Weights of a small transformer language model: capped logits.
Each number is 128 + 24 x the weight over its row's rms, rounded and kept within 0 to 255. Layers, rows and columns count from 0. Numbers have three digits each. The size before them is the row's rms in percent of the matrix's.

# q: layer 4 attention query, 256x256, rms 0.0806, rows 144-191, columns 64-127
# k: layer 4 attention key, 256x256, rms 0.0772, rows 144-191, columns 64-127
# v: layer 4 attention value, 256x256, rms 0.0842, rows 128-179, columns 64-127
# o: layer 4 attention output (transposed), 256x256, rms 0.232, rows 128-179, columns 64-127
q144 100:139151140118150119206135135084114106165132158143128123127153118097140119111142099134141118083103158129103113143142118106136092112173159111152147110138070129137100127131151166151118148114109135
k144 106:154062117120120148109137151111116109109117116140119129158155095165164136095147115122072103133128138124145129130128135127123143140105128093100121105128124135153116134136117124131136127131170127
q145 082:182120132123143129151097172104108137100177154075147138151138112150129134148157085162125129154134124167135103170139147087153132142126092158090191124085143126114136156114165146117159101130175098
k145 092:108117120149107120142115119126149153112138163109138151147119106105157114115133126117135185113157133164106106112166073158128118087141153134116087095088154127089133147118127182114117130083093113
q146 087:129133165120133159103125152108111116113108125100104128103134164124131114145163097086114157163119117116165148140092131155123156088090073112144137153182115089112106164124107129135154105141122094
k146 091:124138112175162097128096117115141122173133177164087089122139093171133166120153163109124148082118094098116129131159116129126094102115114165123146097150131154166090155147155091125109103130131123
q147 092:086103097130042112090156172105074142125132138148138148106125152116084136155123129105120143100086146144158087116123121148091072138152169124137121092140104137138129116094108103096110157110152098
k147 086:155160169120133088124143095105099115136138099133147114119110122174179087114125132144131164104143061135126121175154097145122171121150128112125093187137096139137120116098137141160137136164134163
q148 092:142132099130149103107151142086181105110138120152103135122124154147144144137128147053125131125120114165133174158119155167173154100099112124119151107174124097136117130091085096075156122126105160
k148 097:126126154177122116127089153166124159125098146140112095188174100150152133089129086140097098143128156147140113134157155123153105154106232110136117124100169099126089120110116133140107142137114159
q149 086:159141147163160170141105126160149169134106145115111086097136160152124128166153063157114124158143140140146116125113107084166098171130115127145106130121150147121115117104113109147165138124119118
k149 087:176131104104063141129144146163119089147143117136133126120137147133093138098086169126172127139117139089152141151155141148110135136095207100130113118166093162113114152114154140091126133095147151
q150 093:135126159079133050114087074133113164147159148106092110154117151115133114148127146106150153127170105133104088129121118126148136167145155135160097103081141106141136125121158120106128135110112172
k150 092:169133114097131139116144119121111098128154122118184139107143133136124137136122121160093142154117110111141081092103094168136120117073128100135157167124148152130149141114124097144150124147138108
q151 092:152182141119145095127145132131096116199114124132094141126124144105151103152128087112153185126115136155099149144104119160106108158149159131124134097152148132121108109150119105204096136119100137
k151 086:130154152168117131132128064107178178137121116112112172168132088088136162171129107145113123148111099133147113143127144169111110122139171088117127117096164131183114086098103125117151119117121107
q152 086:120122186138137158121110142130124100133169155124082127128096096125108102132088161117088130088097169109125106143132122120143111122170166135125111112133123138084120110164163137121124120130130153
k152 090:160136123116149099103140113099115130109098131144162115117087195118105123118141185146145145075102154108176126099136100159112124169165120088123102116155103137160110116141101151131131121157106119
q153 092:157121123170109136129122112160094125120066163130158140129110107142149106134138118102127131111118077145121166154137090105129129147111137102170151160111119088135098149128110154124135154111098085
k153 095:134108175103107156157128115088143131176122157116136144131147102152106119145164156134102128120171128118130121155132139138113162122167143159121149106106165158118122087142130121130136137117109121
q154 098:140129118104112114161134109107132131100077134148138143123133126093099132143098160114098097154095136096132092114145101156137106085129128140143155111153101118116093150121093081113106103145140141
k154 090:119070118136158093110169136075116145112134115167133107144135172167137131148116096128115149125126073122131108120141156082152163091152116100140104146144119060127138086172138114135174146172128102
q155 100:064105124105146138137098143122157135119105152137118129167154107099129134165131127122146117174115160172104132156155126073096111121140153142111103095124106114115090112159123108125144104126110130
k155 094:153121114102154096120093136137168134099093118126113149108173078141117140127102144124088129124111143157120133116154100137147135121138136128165101179154138149102130112078116129130132136113141114
q156 094:090142140126167144161122158108115156140093134115112173153097155131113118108140110098109124086080101107120120118139097126117162153088116142126115112109120149092122085113142094127150138123101152
k156 103:148077139128144144140124153143107098128144101132150135096164151106067140083111124104157087095149114096117151155138118144176124102138116087104155167114126109144125137118150113128113141097132131
q157 084:127126137093093105143127107151147114127075116157122129147129135144134145120170075121125122149139160094118130157149077111117108103136150084130144096132106152125103098088105169152149123136136121
k157 092:155106110135139123132132119124148079092118120084139105127107108147098112106142152111072135111160127137126120144104129077145123115121145119104132088118140048144129125143160099120103150138119112
q158 091:125125141148210172101117099141146135138141162122123120133099129102131123127128085101130122093094119172106125161139135113119148126153142085124112168174138142121152130143128115127154110091117118
k158 092:108107122112103092154112121111140094132189099087123132102163126112130115114135130110174134169069145126123155107140086140091160146109114140138136180154081138128116121113129107149112112126140099
q159 104:118116139131137151139150130106090131081151138119122116116127151135120142112153110136132132127120094139112134128150137070153136118140163139131126169139175082151145125086136128149090100145161117
k159 107:086127157112133134147141159144136131167107067140100096142120155122136124125092164089159109135106104120157141139127151159132101162147102133109092141164082133102122145145101124127128095156147144
v128 079:174116118123104103096136127110161134112082127128144124110103117134175115125133085137091091112137134110127101108095180114133171141127138140130142141148109103145111109123100110112160125121187135
o128 075:129141110095087128101123127143122139142144127152157121119153148149114088154083134081105124166130162103129147099124111156130142140109129121116109118129158165113159116124158129094126155080109094
v129 082:129079125121131159138115096167150191133154107141146177153165125123151141146119122155157113153077134133117110150149112160125141132099140119131126156144093159122131124110155111121155148121143112
o129 080:150130115159140097117108148109116160109113158076095188150149125126135116117089128142134171074135094123115115148115152124089055132129133095140136127140134055142144135120110137115160091118149124
v130 081:108116132129114112083109123133158132147155088134147135141122105118158136098154156105099103108107134117145127133161119081130097156155127124101115100100156108141133091147146155127104105102121109
o130 078:113086117140125143143122130141180149125094128148151102118151122132128103121136125103125118122110152094122167095166143106114121115138134144129173136159154135136138161099156124095162150121111084
v131 082:114136121112108087116109110138104167150096131203125122160136128134143106142137112105104125131126112102139122137098138116108144143114171148118121170147125172166123116133117120113135141129126115
o131 081:131084122113118124161136149133153100096142109126224096116145169099135124144148125106129154140102118152133135098129126099154131081145064120090143100176118149108132075148138159156081152159129116
v132 080:113109101142142136150182167122120079107129114104084125151120103138137104113089135136143150139133088142158140129082146136124088177160129154089143131142159140137096110169119137135168089166107113
o132 085:156143134123127139150121098084057152142138113143109176126083154089144132155139112125114129121136167110133133124108176121118114144098145116160157125107160149131135089084131141176126142113158102
v133 092:117118126108177091133123099111096147174115128146120112172110107121173126100114109138147105140154150109116158120152118140172155071113122125103082120105112117103117080124137110107096125103132100
o133 083:095162114089107156148092119147153146112118079166118107122105135109109130089120125095135107146108144153134128133086162131134093108133141106130150149086142129130118128119150068101139157146155167
v134 088:129171188121126108152150132133150120081152077123108145121109156134100090102108115126130132097136139162133085158122074125100108158123170106164080134134118114135135109103154130126135114098092150
o134 083:111124129136146106141114154130129123114060136090157127106123143137146162161139119129113116142078180125140161181110142131146122137125120108157177128111101133136115123118129119111080136126118126
v135 084:091170118114093106138133144131156155132125125112116124144112147092168115114128079124162119135111110168116143108140119069134119098090105111120134128132135134139096114121168124165143124112120185
o135 085:157129133125104119138135126102151118100083066143144074122081105095117067116160160133063120113153128127163146094166135112169134114120152130146132078127181139148125138132137128122149104131114137
v136 087:142075091122132179094104094099154125119109151129096131093062127134093102159150101133137110080107084132116133122135133128157150176103091104124121138133145169117127106117083159142129106155153151
o136 082:131102142185122111109206122140093121132139108140135145119119111119156096099134145134095125159132160143146118142102131104096130158153150173074128121207130104141130107105197144134137129104135104
v137 087:102133170160139132114092068133154103170125151145094072211144123172112169119141089137142115171143116158147173130126092086151137132134164094149151106112152140140153120124173113120113120100127135
o137 078:125136160132129117150155149147144130103133135168137130115141102116173095105183137143124156127099152108117128126116138174143123165108099144126111098144143163173133090131156117117074093143122149
v138 082:117162121110111137139110103132146115098125083107156118125160121132127128142084111094108100177140076160127131121100117137114121148127142156147093145122145115112159127115128121128139082098138075
o138 077:148136170169166141128117142120117142164121142149091118120119163124146117136101142134137121129122120117117093115104122137131149051156159143108189148112109152122117090146166140096083108143143141
v139 086:139129161122143120151165149099115136118130160156129144158150110171131119098124156130126137116156117132108090090115107120087110119168156162129131163126111181121140130152117179150128098135151127
o139 081:117105110147105141110127174108124120138170159171142132113113121110157171122078132141160159136156110161158135167145150132129125150135078140169149142120123120123095125086136104148153139138122100
v140 082:129137139160159145108184125090118115127114162156111121157166079144152077154155109117157124143133131141140100139102112148109090137172104130142103064135145133139132129153112138175171156114117135
o140 084:126090112188106116120137128132126167167160124138122112116119128155147100146094101134122115075128101144156105112131088148117127181100131111113125120141119148104187130150105149105152113121142126
v141 083:123120152153136140102120083099154104114185128151132092109141120145154130140133087132133093109071150141121157095131102142150123135130180147114141073118141111131137157136123127141148176109073123
o141 079:148133105108134147118143163159143097158140174101130103124135143153112117143089149131099151112172146143155088135122092094130100137115126084135118094171106115175169182150128088124171112160133134
v142 083:143155141157129141136123167127125119142135097136160176157128103089155111178093156112132126131136134123158152144125127104090120114153131140151113118114136116135117124122150150139135124142127117
o142 080:128075140149151169158126104170124114152144146109105104115143158101134102141134149131146119112146083125131115158136165128124050141115110134129143111144076133159154110127161149157132110119107098
v143 088:106144131111093145120127137074128132128093093136144125081129145106166139165131148109130119124156139128152114140151084169110136117141104117099117093108093121105159167170163103081153111075136086
o143 080:106150124079125106155146138138144124126113107151100093139131139109109128152109139105154128086112136122082173164105126146147139136135137092088110154130136135157183116092160153113123108154129125
v144 085:145167134174135170151101108132130114126140093137120088149148065132126129145154140080112141107142110065113086129155097131138143133120144147138135125146160140089100124130121157117126141085157082
o144 076:142152139133134150129101068126071123129083122157145124118143144167138167133127122098134151114155134113133171107135165145069073151130141134141146133120094129116116147131085083118120116138126188
v145 088:119127160119114157113130108124117068152111157163101120154135134166118100114139118158157131112113120142137149151166170143072105148125113165124142161140102145142134100128142145138102099134111125
o145 085:110187138133151155117149127132131152128133102160185159135086098152193139138106095107127119137107150117102154107068113120152136111111104114125113121145136134160159171109095120093108174088102126
v146 084:124117147142131144135123203128127112144149153180133110148141150120131128120106111150142153116100136101142158118146102107082123158134115133146142133137084099137158098121125159119104147135109140
o146 085:140161145111124152144164146144149110124148148072132116102153118136145109144093113100090139127129128146150101176133139146131094136178192139142135120116130167146119108148105086136107102101100129
v147 086:117107120133127145155114086144126150097026128086098124105138154146132139132133104120141122133132124169109134133142108145122138141120108140109130148109126128107135154114153085112078094134099144
o147 079:079143141129141100117159114139118102102165147135133089107147131118102144154101157117145124137139139083123122116151184151140119158184154121167108130124125134122094111120125164148148156155173125
v148 080:125122110121118125138144115141100142161145132164112108168107147104166166139129079083120118124150118125136094124102108186117164106120143099104157159154153142175115117148097094128118110131123117
o148 080:107167165201136122102134138130096135098085118102106116099115141189108136137104132124113141124115142139122113137190104103153088145122129107090153117131112092111114108099173161053131122106140125
v149 082:130118135121126113175084140129141099152109138103134109105151116118078104109174122143123174092124088136138115122096094127150104107166155154149167119125125148118159128124106070138103139126103153
o149 079:124101127148139134117148134139149135130115154126118093173114120142146165101119174170120101185124160066129121145143125124148140110128111119145129130143155141147122101128114109110087116123144126
v150 087:154104153122126162104141139141120116139155111143123119163100129162158120163146115151150123090134134165103109088127154137128107112139159092101100142112162121072172134106147103107151095113123114
o150 081:105144097056127116073133133098163158124143147137124116086094115120104113100149109097102124130118146135144134131087166109105167129156108161113139115126105130151113131098138156114156192127140146
v151 085:126077115126097122114109112139080096084122137095130134081133111140140104142150127145109125122099168096087183112101161126156140205117125137141136095178132177112135133079136124127140141095098124
o151 080:128123173093126126094153125100143127150110105159154144117193163152130081104092152129131157162139097155129085137137126175129081108155183099120141116129126131123118150114128174140126144141128122
v152 084:128106104124091110122122109128122113132145108155110144156096104123130118142073126119143088193129100140123140104142098140132123154143144179126134137121153138129130119146091133125113134145114137
o152 077:136128131128168101113123095144119111136111172145140128120129127129131102133102130131090090132084116142104113159167158115122153124066139129133126088143141094108123100159125119142106134114147141
v153 085:133145090142122162127131124104100097104139088136122082112108110103137120180165148098136169155108127108134133109119128095129050166121127170125124168093138144127146082169144142139142107137145116
o153 083:145130101168166171141097109093150117140106182132136143129108117148113139077119104146129191128126129108133123119165140133154163133141126119105206134126078162103078157156106088154111135149121123
v154 087:137175114129119125145157118094169109130129134073157108101155186088121160142124133185120105149091136151114108120130074107117108156105164144111129124157137091121125136163158140110160149085137154
o154 080:103113157191145149127118119132182183188117110125129131127095175145141068110140137130147148140148117109085194181125105128123139129122142104109139079080129109139104140122086134143136101119119134
v155 085:104129122120124174118186097155113107104116114186154108138155150114124118123145096086123142123117134140108126153173139110152073147133134110112158138094119114149109128148146123146145130140091143
o155 085:162163099075146116175100129068117119110130127078103157144120166159122135140098135147140124107139130098126147099078132102094130095152122151128149118094084135113171107112140139121107113145118139
v156 084:126127159138087157153152163126089116135135114152191127097135156132138122132160121144140102133121095119147101123141120118139100125138109133120146136095175123156107113132093115084149149169171107
o156 081:157188109101133146107098094110119114115121129191144116135107117165162168155072143097114127131094134096095147119099135135130119119120141130138118128132093135100076134171128129134114131113107150
v157 081:125138180157131111123133119105129169125155157118149123089123114134115156143135125117113151148137102132107095135111131154147142091138093126119147166140140092110144183112143101144113121092135138
o157 084:167121084130146102128156138149106123116138117112127118099143113129135124112098168140125108108130122157143095144130136127154161095150129085143133111157138149131138160108144168137158117131112145
v158 089:128121116132164090115157182091111126129145127152138131140160105119127131159157134134126129092143142151112142111130092159164117138118139139158176092118185065130125106119094099140131098107129127
o158 087:121109125167126148044136124131108158126116107075104105128089142150133123144176110180099143127129133113121144128095133089122140150136153105114141169094161139138102105113130111130077108144137135
v159 078:144099095150136115133106107120139126146141130139131110086150119168172132131117115124135106153113144114126161113179135109144130164125150101142178142105107163148146135139089114131133144162161148
o159 071:107134144099121144106125128184130150117162048162104123115122155137101145124153099140190170136120139112133131118136172156072138146123101174113092124125145163154121132135160102153132112089075132
q160 078:143126164123140171147133111118194121112094134176147155144145140154149177083128096124133124103146138146180161165090151115139147101113140193158160148131128111163116172124091151139139149112154150
k160 088:141098123145131170111151138156122169149130111079168123109120165134137130135104140119130149126105143131101115145132111160146131187104135126176141119099142159121148136163152084084100155105089153
q161 086:120156149129100115104114156085113078149119077155121149137158118135092151084114139144149153157131127126113137126101153145116129117120144132149077107105157077147099133154105138147114149149074114
k161 085:128167128142121103154129146110144119128162076156167162161143150107167155124152142170129126143094159130171135146141141108145119119113111147144142065117137151149061124116132136122123126145131163
q162 082:115115146140126102122120105138125115150108149095119133138170144106124140105142153111137161156108094175120101112115119143112168126069119147128098160127139115152162109124122169146153074158137148
k162 094:124136133152107098162122115118124078113128135101128161101098092129132114173142116113138118140132105137143150095143118159083067089115138173102117143104124121146123125114089087116105122123172117
q163 094:087156126123144127175083109132111157104137125171130165107142148124124135117088171154175126169120094123121120101116149136117084180155115150135097105117097153089125170133088165104150115106145124
k163 096:095130128174099117153155124094125118160172133121095177153128102120107128172130128123130099099145117122167140144155125139065185171093141136160134169136125132149142076122127105132119179104107167
q164 105:111124136108135169141112164174136139096150131141141172112136149092132110094127163125127119118168093134103140145113146136160127128092171136118100152133072121127128103110069117145145102103141155
k164 115:114110110184129097109105129118121060132113138079100115154074107129174105147148144125137154160124156134142172105117101148069115137136105114144127128142162131082125187134141129146115156137128074
q165 088:123106114156104154147080105103156135138116182166104130115103106125141126145128115117126118149117137187149107162129130154118110132089149159154114098128128159165128129126110116109153191139157145
k165 098:127110139117142142102148123178081163147167103141133139096093169113125111108134090127116141154163125115133117174119109137119165147142150118162131138122104076123162139133139122150108178105080089
q166 090:105154103110137107100103142113102092130148144095117108115068109138115169139144123157170123103141112080146101105131136179118078139071196118113144129154114154140114148121125157169071144129132097
k166 100:140149142085154152146115120116141118127111171109136122135107101144138118141132116140147127107148161168138112130133170128076145133120130126139115180130114126128143125098148128126132130169130159
q167 080:125122107143128156115138110161150140155139098124107148135072147101120140104114109115131131132110148135127130131126151097146097123129112127169101137129115159141158137108094071096100137161145182
k167 081:119080148101140115122137125086151126167140099140144151158119125129097103103121216152127106083166139099138111142152152118108108102097162190107182136155159118155147096103173128147133126125089142
q168 097:150115109138167130121127146100114093102118141115157153103156128116098154137125119111096159171093106112121137152151112107131155117095140137104131149125113089077156159112173137094119135104147142
k168 095:080139123147139082100090125164149156135140113133114138087143115154141152116115167162123125128153113136091174098170075118143134113115100137143125104116146144168092129156147123082096138133132150
q169 083:137129102108164131161145125137153082126150127120157107138147107145104137128125135137150113095109110116107150119136090072136091141108122125182146135122120158112103129122149176106130146129096138
k169 088:116097135108121131098123158088143098136143181175131168107118079181108131100124127109136062104121144137122111106158143155137150152111127120142125113155136098143112164123170147144094152058121095
q170 092:125115150095130134168147106160125136150123120184165157101111151136133114107155132156128134125132113107115090130161117134143175131116116103146134114136106130137108146141141085113131140109125125
k170 107:161169097112135169131122164082127124138143148143095098114122086108107153128166138133105135115125165139125059143111089140182139133147139106131132124128122146155103150169127122117122108140127176
q171 086:112137103140116153151109136155136131169149144133140147092123118112130111151140138148085132181115190140128122124149151142103151152083122114160161113070154112091149148120128168103151136101136086
k171 090:144159125135088136075157142120107152111155149143133123129152127140104083182112080102117134135129106135119129146140097096163096160083099148119108161129106151146115120121112111142127122112159118
q172 084:137111133090169140134151115134148147138140087159122087162123094092137134155095104099137118153120127163118169119146153115133114127139149125090116194174143132126140097138162135148145118131117121
k172 085:086126130084140137136066152126158124165052106116160118135145141157127089157138122122149139084169138115090088107144160156135120118135120139109140118092093156179129114124135159096099145095132128
q173 084:151117140166136121122131131125126092117129111109144128077127151142170127161108100100173137130131152151126147127076162151089122137113093107133089122137079161160111136155140114099100108165126156
k173 091:161140146160170118119179116123133093160087132158113106112110152148127174143128116088155116159128137139143122155114122151160130126139100080118155127105129119150141150091169100149131141115120128
q174 088:142137165095164118110124077143130136110127138073153092109119100132171169114157107109122125130140133135115075119135125144099148102101129150115091133147130122062124135100112113134087128090126156
k174 085:104147114107134153102133157136127097125135148143125124129156099154111161114155128133113102111141081134094131132117121131124081099148104121143118112099180155157137119080120135127158131110144173
q175 097:138131127099165126110070128140134121106085137142166087115129157080109163115154160110123141117133127144081147123148131137129115090133129124140124113182137136149140110137139123107100130110121077
k175 094:138143145179106139142084115107137109131112158150149130125125157170107125130120125147160100095109127147132192116128121122138117164105133141127063140052103112140114137134137124092139114171167156
q176 101:138151155111115139132155138141165097150145104141177114105117116110137114158097097118127117097089143123137136121132140152084110147166153119129104126119128149162159135145119092072104128107143131
k176 092:118139120146109159120103113166085135121110083139097078072113151101144142126160130068155157117118128152132122139118113100135134100096151163115160119161151124148124086117110097142146158149112155
q177 083:152128123157116127162099135129175166102110161115099120126146136095108135137101131138078126124092132102098145130170137144175145103110119149119122144141115160150083093106151088152154113118162126
k177 084:098154146126140115129124161137097107114113126125108149128122146168107141108110107117165150144181142157105146104081105124148125132118104183138143105151135094114163164133120120128156176171108126
q178 087:136089155133129140117111102123129121116195117141135148131162066120149148069102156132146108144112115165094128133135135117121111160135130169145146116138120128144122055116160119171136120136124121
k178 097:098165108106078160071112152146161129143079148061118140111137174135095095170148080143115145118159095170135118139132079123137162097117114117101134113076144108121116160127110146074157165153088172
q179 090:113144181154146134126090111144127094123121117149147152183117125163142119065117143120122079081103098130129176104134142138118137132127130116144144109122138112140110122173108103121118159118093136
k179 097:107103071120096140101093131102137121103131140152120098139102118079147094161135147081100150098175109141129128151143156107161165101071111102114088139112160152111121108165126127098107157125108083
q180 102:128117182092120099114087160137144115138133095133115088133113156128112106122149074130125114110078092154141113111133140129162170113100151113110113117118101145174120117116143049155129098120138145
k180 100:143154147147112115180127186150139142096127116158131053111084105104124138162128100138088155106141168142042124183129143119139131136074150116128122117111135105122123095134080129097142109134125138
q181 084:123149099131158141091125185101113106133150101122119120118140125127114103142121130158137122133138112141124128142113113084134161117133107129129144166116133113092148092135129176150124095106072144
k181 093:132122143104082097122155114126164129139118146126108095139109154154119148128139133135094130169160087115171108119129169155110124134126115171111108113164121122169101138114138145120130118151133173
q182 094:132098127127127158123119141084124109141142120164103178111103134145118132142107117157111131151127140131118118125192166142118121111147091134121133108116168110196170110165124134185073127111146109
k182 091:131120137097129137153127141101126140141129144117113143107144110150139115127152144108131118085118135103116110109146098147106130070142139068105118116144094122089173149155145127129128119157095131
q183 085:116152152160150177149127161121109137133129110203139105160093143141149127154108096130113102102082119118119136087113144138092148169119088136122126120157124123133144070130117072152164082152175133
k183 098:139134134103131193110147103136111173141114094154131129122159139162139101104144123112164158106127142114113138107124153139141134104188092127097149143118114143096107134098141137140114147103112168
q184 091:117113132119087080184120131111109106124083112115097137136115140167161104122140147128106114152109098137123109180113135127117122164124170188131116145098155175140121153150139123105135091105137082
k184 086:125126148127130106085114152127085143129114133110118121135115136087121152138108172157149166115111108093120147105155126108137106108112087118108133110174094133134135121130121131172122144125138132
q185 090:174109091126155149136108120138140091148138128082128143136124116071145154133162175115124145138110136104168123140128082143139143110115105119134085100161122115133113164161131146147101116117089122
k185 095:163156137094067125168096091107135150130097147118121156111166127126160114088115143144130086144167111128103127117117195122179169147074097144117161107138156131125089101158124117103162125115200125
q186 093:143116155152100123121143083142112133099125079115134094135120174127113168150122145133149090166077149102163127111106145111153107168050131120163115096109127117127134133143131154110130137161157104
k186 094:113105144120154139130126103139130134084090172136132115124129134131168124150089106124154123094164117112116120095165128121108157122122162116098152126132139177143133141086105137082106120170184141
q187 089:091136099118143155130136086154053126112143130111155118156100073144188120136176104094090135112155128202143160102128135127107135128129128126083137146101093096119088136129142124137106130108094151
k187 094:137200083129079134114108142101149105135148137162115127170138143161083123125123166100145150118137164074126083138108158112135145139096139119117122150121140120153115143108134115117154088109141158
q188 093:162127147145134146122113124141135133119143103110151135119116131122127127173189099168114133136117176141124080126150124128114143120142145134064115127141115115113161139160114116137102112142157149
k188 096:135111139126113185142087113095083146150125116126135137111120093102127164125102134116148115096126113104100125106101118105132094130059077130123150080099090148166095152145121108113160100129146131
q189 090:121128158150155151128082134118114123084095153160132125156142152154130142133134151085083117121108178132119120116090123151093148120154099094177149142125150126108103135077126148123101148118134110
k189 093:160122130105109121133151129178151118125123162154154141080089130156113109125113153133143143114176109179077146166094083126137147120120152118117141164106127154166127114116159127149135133139129083
q190 089:108103099126106148137085128136120099084117138127114149071103129094123116125130150147079144148099165138127137132151159119123176101076083121109138139119141124080088159121136147146113110116131173
k190 087:152162102109128116122120119135154104157093170144092112178140100157120139113129119122111126136137079120110098186107095149139114128124133117133157140118097141157152156127130144104132149112151134
q191 102:134146134138151145128127134112084127149085101097095130156115132141117145181117099157128143133119112137121112128107112156132159168107134162135108139155081130166103113146112135131137102099088153
k191 112:112144108098120109142138177103108137139132142114096119134113087103099083114169149141113141084082102130123121152117131126133099131165145158140162119133138128101088149115148152119089176121096165
v160 089:135131126133101127142131103081149081112085143120114196158127131142112159104120102148180119092153152150103074125097137109125148085122094156136141109140119121142139100135086158106150177109130136
o160 085:137142159142147152153173122134149154146145117099142122101094139130083127126203133112133142117112106122122045145146170183179157150120111102126098118165117142133155153119111089171131095124131110
v161 083:152130122104117129110117080145155131093143103122081065126149123126128129134166140094092155151113131112112132087133143166043156159121135114115124156162159122137103136109152090139125110096140106
o161 081:137154121129103104139126138154124097120142167126121136140113130133116137104130126170143083103138147154130126127141128160179165122126114139089135129146116102109128169151150129077111121121132135
v162 091:147110133125130150157127167141120130127100100140105120102149146133113145104182174125127075115127137094098134111128124146168104139098140115132136135137120137147123124146130139086127120135113206
o162 082:122139143083119088131155098113080153087109146140082160132133118128141119114065100114156095118135118150144170122116152143138135082122129136154110123097074139126095129132079105084132124091130100
v163 085:128159165105160110092105177106111135107151119133092114115137094089144091138124095101117123113115111128134143137110130127136115112139116154124116085120111153152124135148136154151127109152121148
o163 081:114145159116114117096126152102121135082109143086165138143156116166093092114147151136161121141129108097158150127123108166077106162116138097156128163134168122142140150109107119124117134075142149
v164 083:123145121129131116107127150097171114164136105150154140193135143164161108155135137141133129147123142120116157124148092107124081107157169126140098121132132117143166157140114123108114145158130093
o164 084:087111167143151157099150108094131121142097098101113164101125123110099116114105128148112154148109127108130134134110118145133095139126141154169102140087148142181131085116099134162133118112139140
v165 087:146143121140127142122100157125096061129162075148131096130099130109119102131117141148099174145154115146143125133122145123097120103146111118167099102086109124133131077129140161121102188147132137
o165 083:141141172125080119127166129145161162126165115112111114100118139133083181143118112126184110081119098120121122096125124126165104140153160156153128147158102116104144139083116136140146139138161103
v166 076:094128092142118091125103139112155112193095123122137149147141136115131134110079132125138127094090118130132108156160099059154134146144148153104162132110141117103131089113106099082134137140110116
o166 075:118144155169176131135148142110129116060122138103121103130125117117165090151188164145120140171125121143154125128143142143123118108120120131106151104133103161143129135148115073130125116178110118
v167 094:134147127133150085127122142102091147124170116130105110132141119145121136100160108119126131109113134118135149101121166164154093130100090133152145081127122112084104114145135141088120120147125128
o167 085:074123140156110146125158166182144132161110145112156094118115123143152104122132081120139080083121131103127140144130121119149135137169152123119107151133123097141119159114140131119100127071110113
v168 086:130132149160149143123144159109133125144110086154120065097112155153113151144136088168196098156111145152119112115118149159132085135165100089132098110155126128155091114121120112167137087136137166
o168 085:103145141066140087163120133137147110143171123150126126143139123105131124094088151110099139140156092124163112150132142101150121108111146126129129147123141091163129103148148187122110120120143134
v169 090:090154097111100135178142142145162172157162162082100096144120134128135126096133177084138141081086139103130160092137121116135157139131146113129094170147177121159132137110125102161110141153086157
o169 082:133121138131107134135138160130135075122138133137108134081135123121139148143094091178128097091141107119162089110152148116120089130118163124116137141099092107076118140136121162107139081135123088
v170 085:169107116121152146112119126131149090155128170058184104165104073126090152127117159154137142150169117169104146099137119135185140136130116112151133125113135116149127115127137134125165119150108116
o170 079:141138077131137112196109153138126131145115152154111128134119148092113107108130124146104116086136137107113142157144098158103146109086149138114128150126124137127164119128117129140108135136166150
v171 086:140097153150080104141129109114123102157137133145119185156099129106142125109151107142133125099087083158084149159142085194120119141151185109143124107148167128142125088158108090100114123118144178
o171 081:108163131144140130145114090118139137143150095158129100092125119158122107198119131103130152160168102100175129113167173123179096162128119134103162145106152092128126145108137084158182123130158156
v172 090:119143156149137115126119116087183161104129155160082123099133122152125110109125106101145114103114153126094139148132097123113114086114100203137136140146138129106103129138114150154174160110095124
o172 081:127061162113148091129140144134114122151149094138136120096122137138098137111138121131096106172102113115131123122102163160120160104149129079139094166150141102112128153127146085156107099115120154
v173 084:154127143073124108159123130127090116102125117117141159170159133152156107130135114142123113178153141091128140135133143126162131150129121105105156123119155106157113134123148104115140098153118114
o173 083:121127110123123141071116126136132137114157134119134094141104151103145115099129128148116134070110156159150113116093134132080126159096117143117078161135110157161110117101143103140092116103136089
v174 086:120144140159126112135096109120127115142113127126086116106126100128105102119138064138115085103109066128121105133146101137101154138128106151112078107130128127162119174157108108098118148115150139
o174 089:126141129135140185142182117145140141164169127152181102138134153154098106126108147122077143143127155161173147084113127130143138133139117124122129126148147164145127142142098071139133126113102184
v175 092:170113149154138135148134110144112114134155148146067104147137088127112098135110173073107149111184158112134129122098085104135128123139124124154127103102147095163129140122151103124087134098129134
o175 079:144101142133122103077134163127127140102146123132120110165135172134150161110097141126093137116147106129148141125134119110113119146116157130117114158122140148110108087159143101137119099131130127
v176 085:154117072129122150172191134103093168127114151120104123108073138115167138109107110163100152109145123168146097157120141094145115135120147169139111149128173126127111151121106140131099107125138149
o176 082:103148103097115140088118144101099125137121110129151151116117134148079145122143139095145156099123166109138157125149073115094116077117122095146135153167120115077137140158141168144132156150148049
v177 092:098126111118132148090146124134140115159180136116100138135123157108085154151066067162117095143129118159150146155130150091150153151109162104085134122130146146139113124116113121108137148103093159
o177 086:091077111069132141128131157144123103128150139134166105131118136156101078133139094114131153140145135116131111136144087123119145127121135089162141100120106168120107116152084133117121124165113133
v178 086:158153145106109108142148138133126137153145162133067133175150168151113104117130136128096093143167146118149105124174118113129088132144123109126088174113119098156105165128164138121137104124117107
o178 076:161139110051130127107142127099151088143115126111118105151112083137119153128135156129144140146129142174082095118107101144159157127136112193117119083122153120111105103098095124141114123166142106
v179 084:126124141148169123134057136090104120125101149120146140100163150102135141119120083151123172118104104147100134136171145126139095118148106128160151112151121117119118095147148140148143134150151108
o179 080:143121137162120148105111100138146144134187089181136092135135076092107108135133159139139138151134161100149142094136171108136158125136123143103129167110168141119108088073130138085170136128134146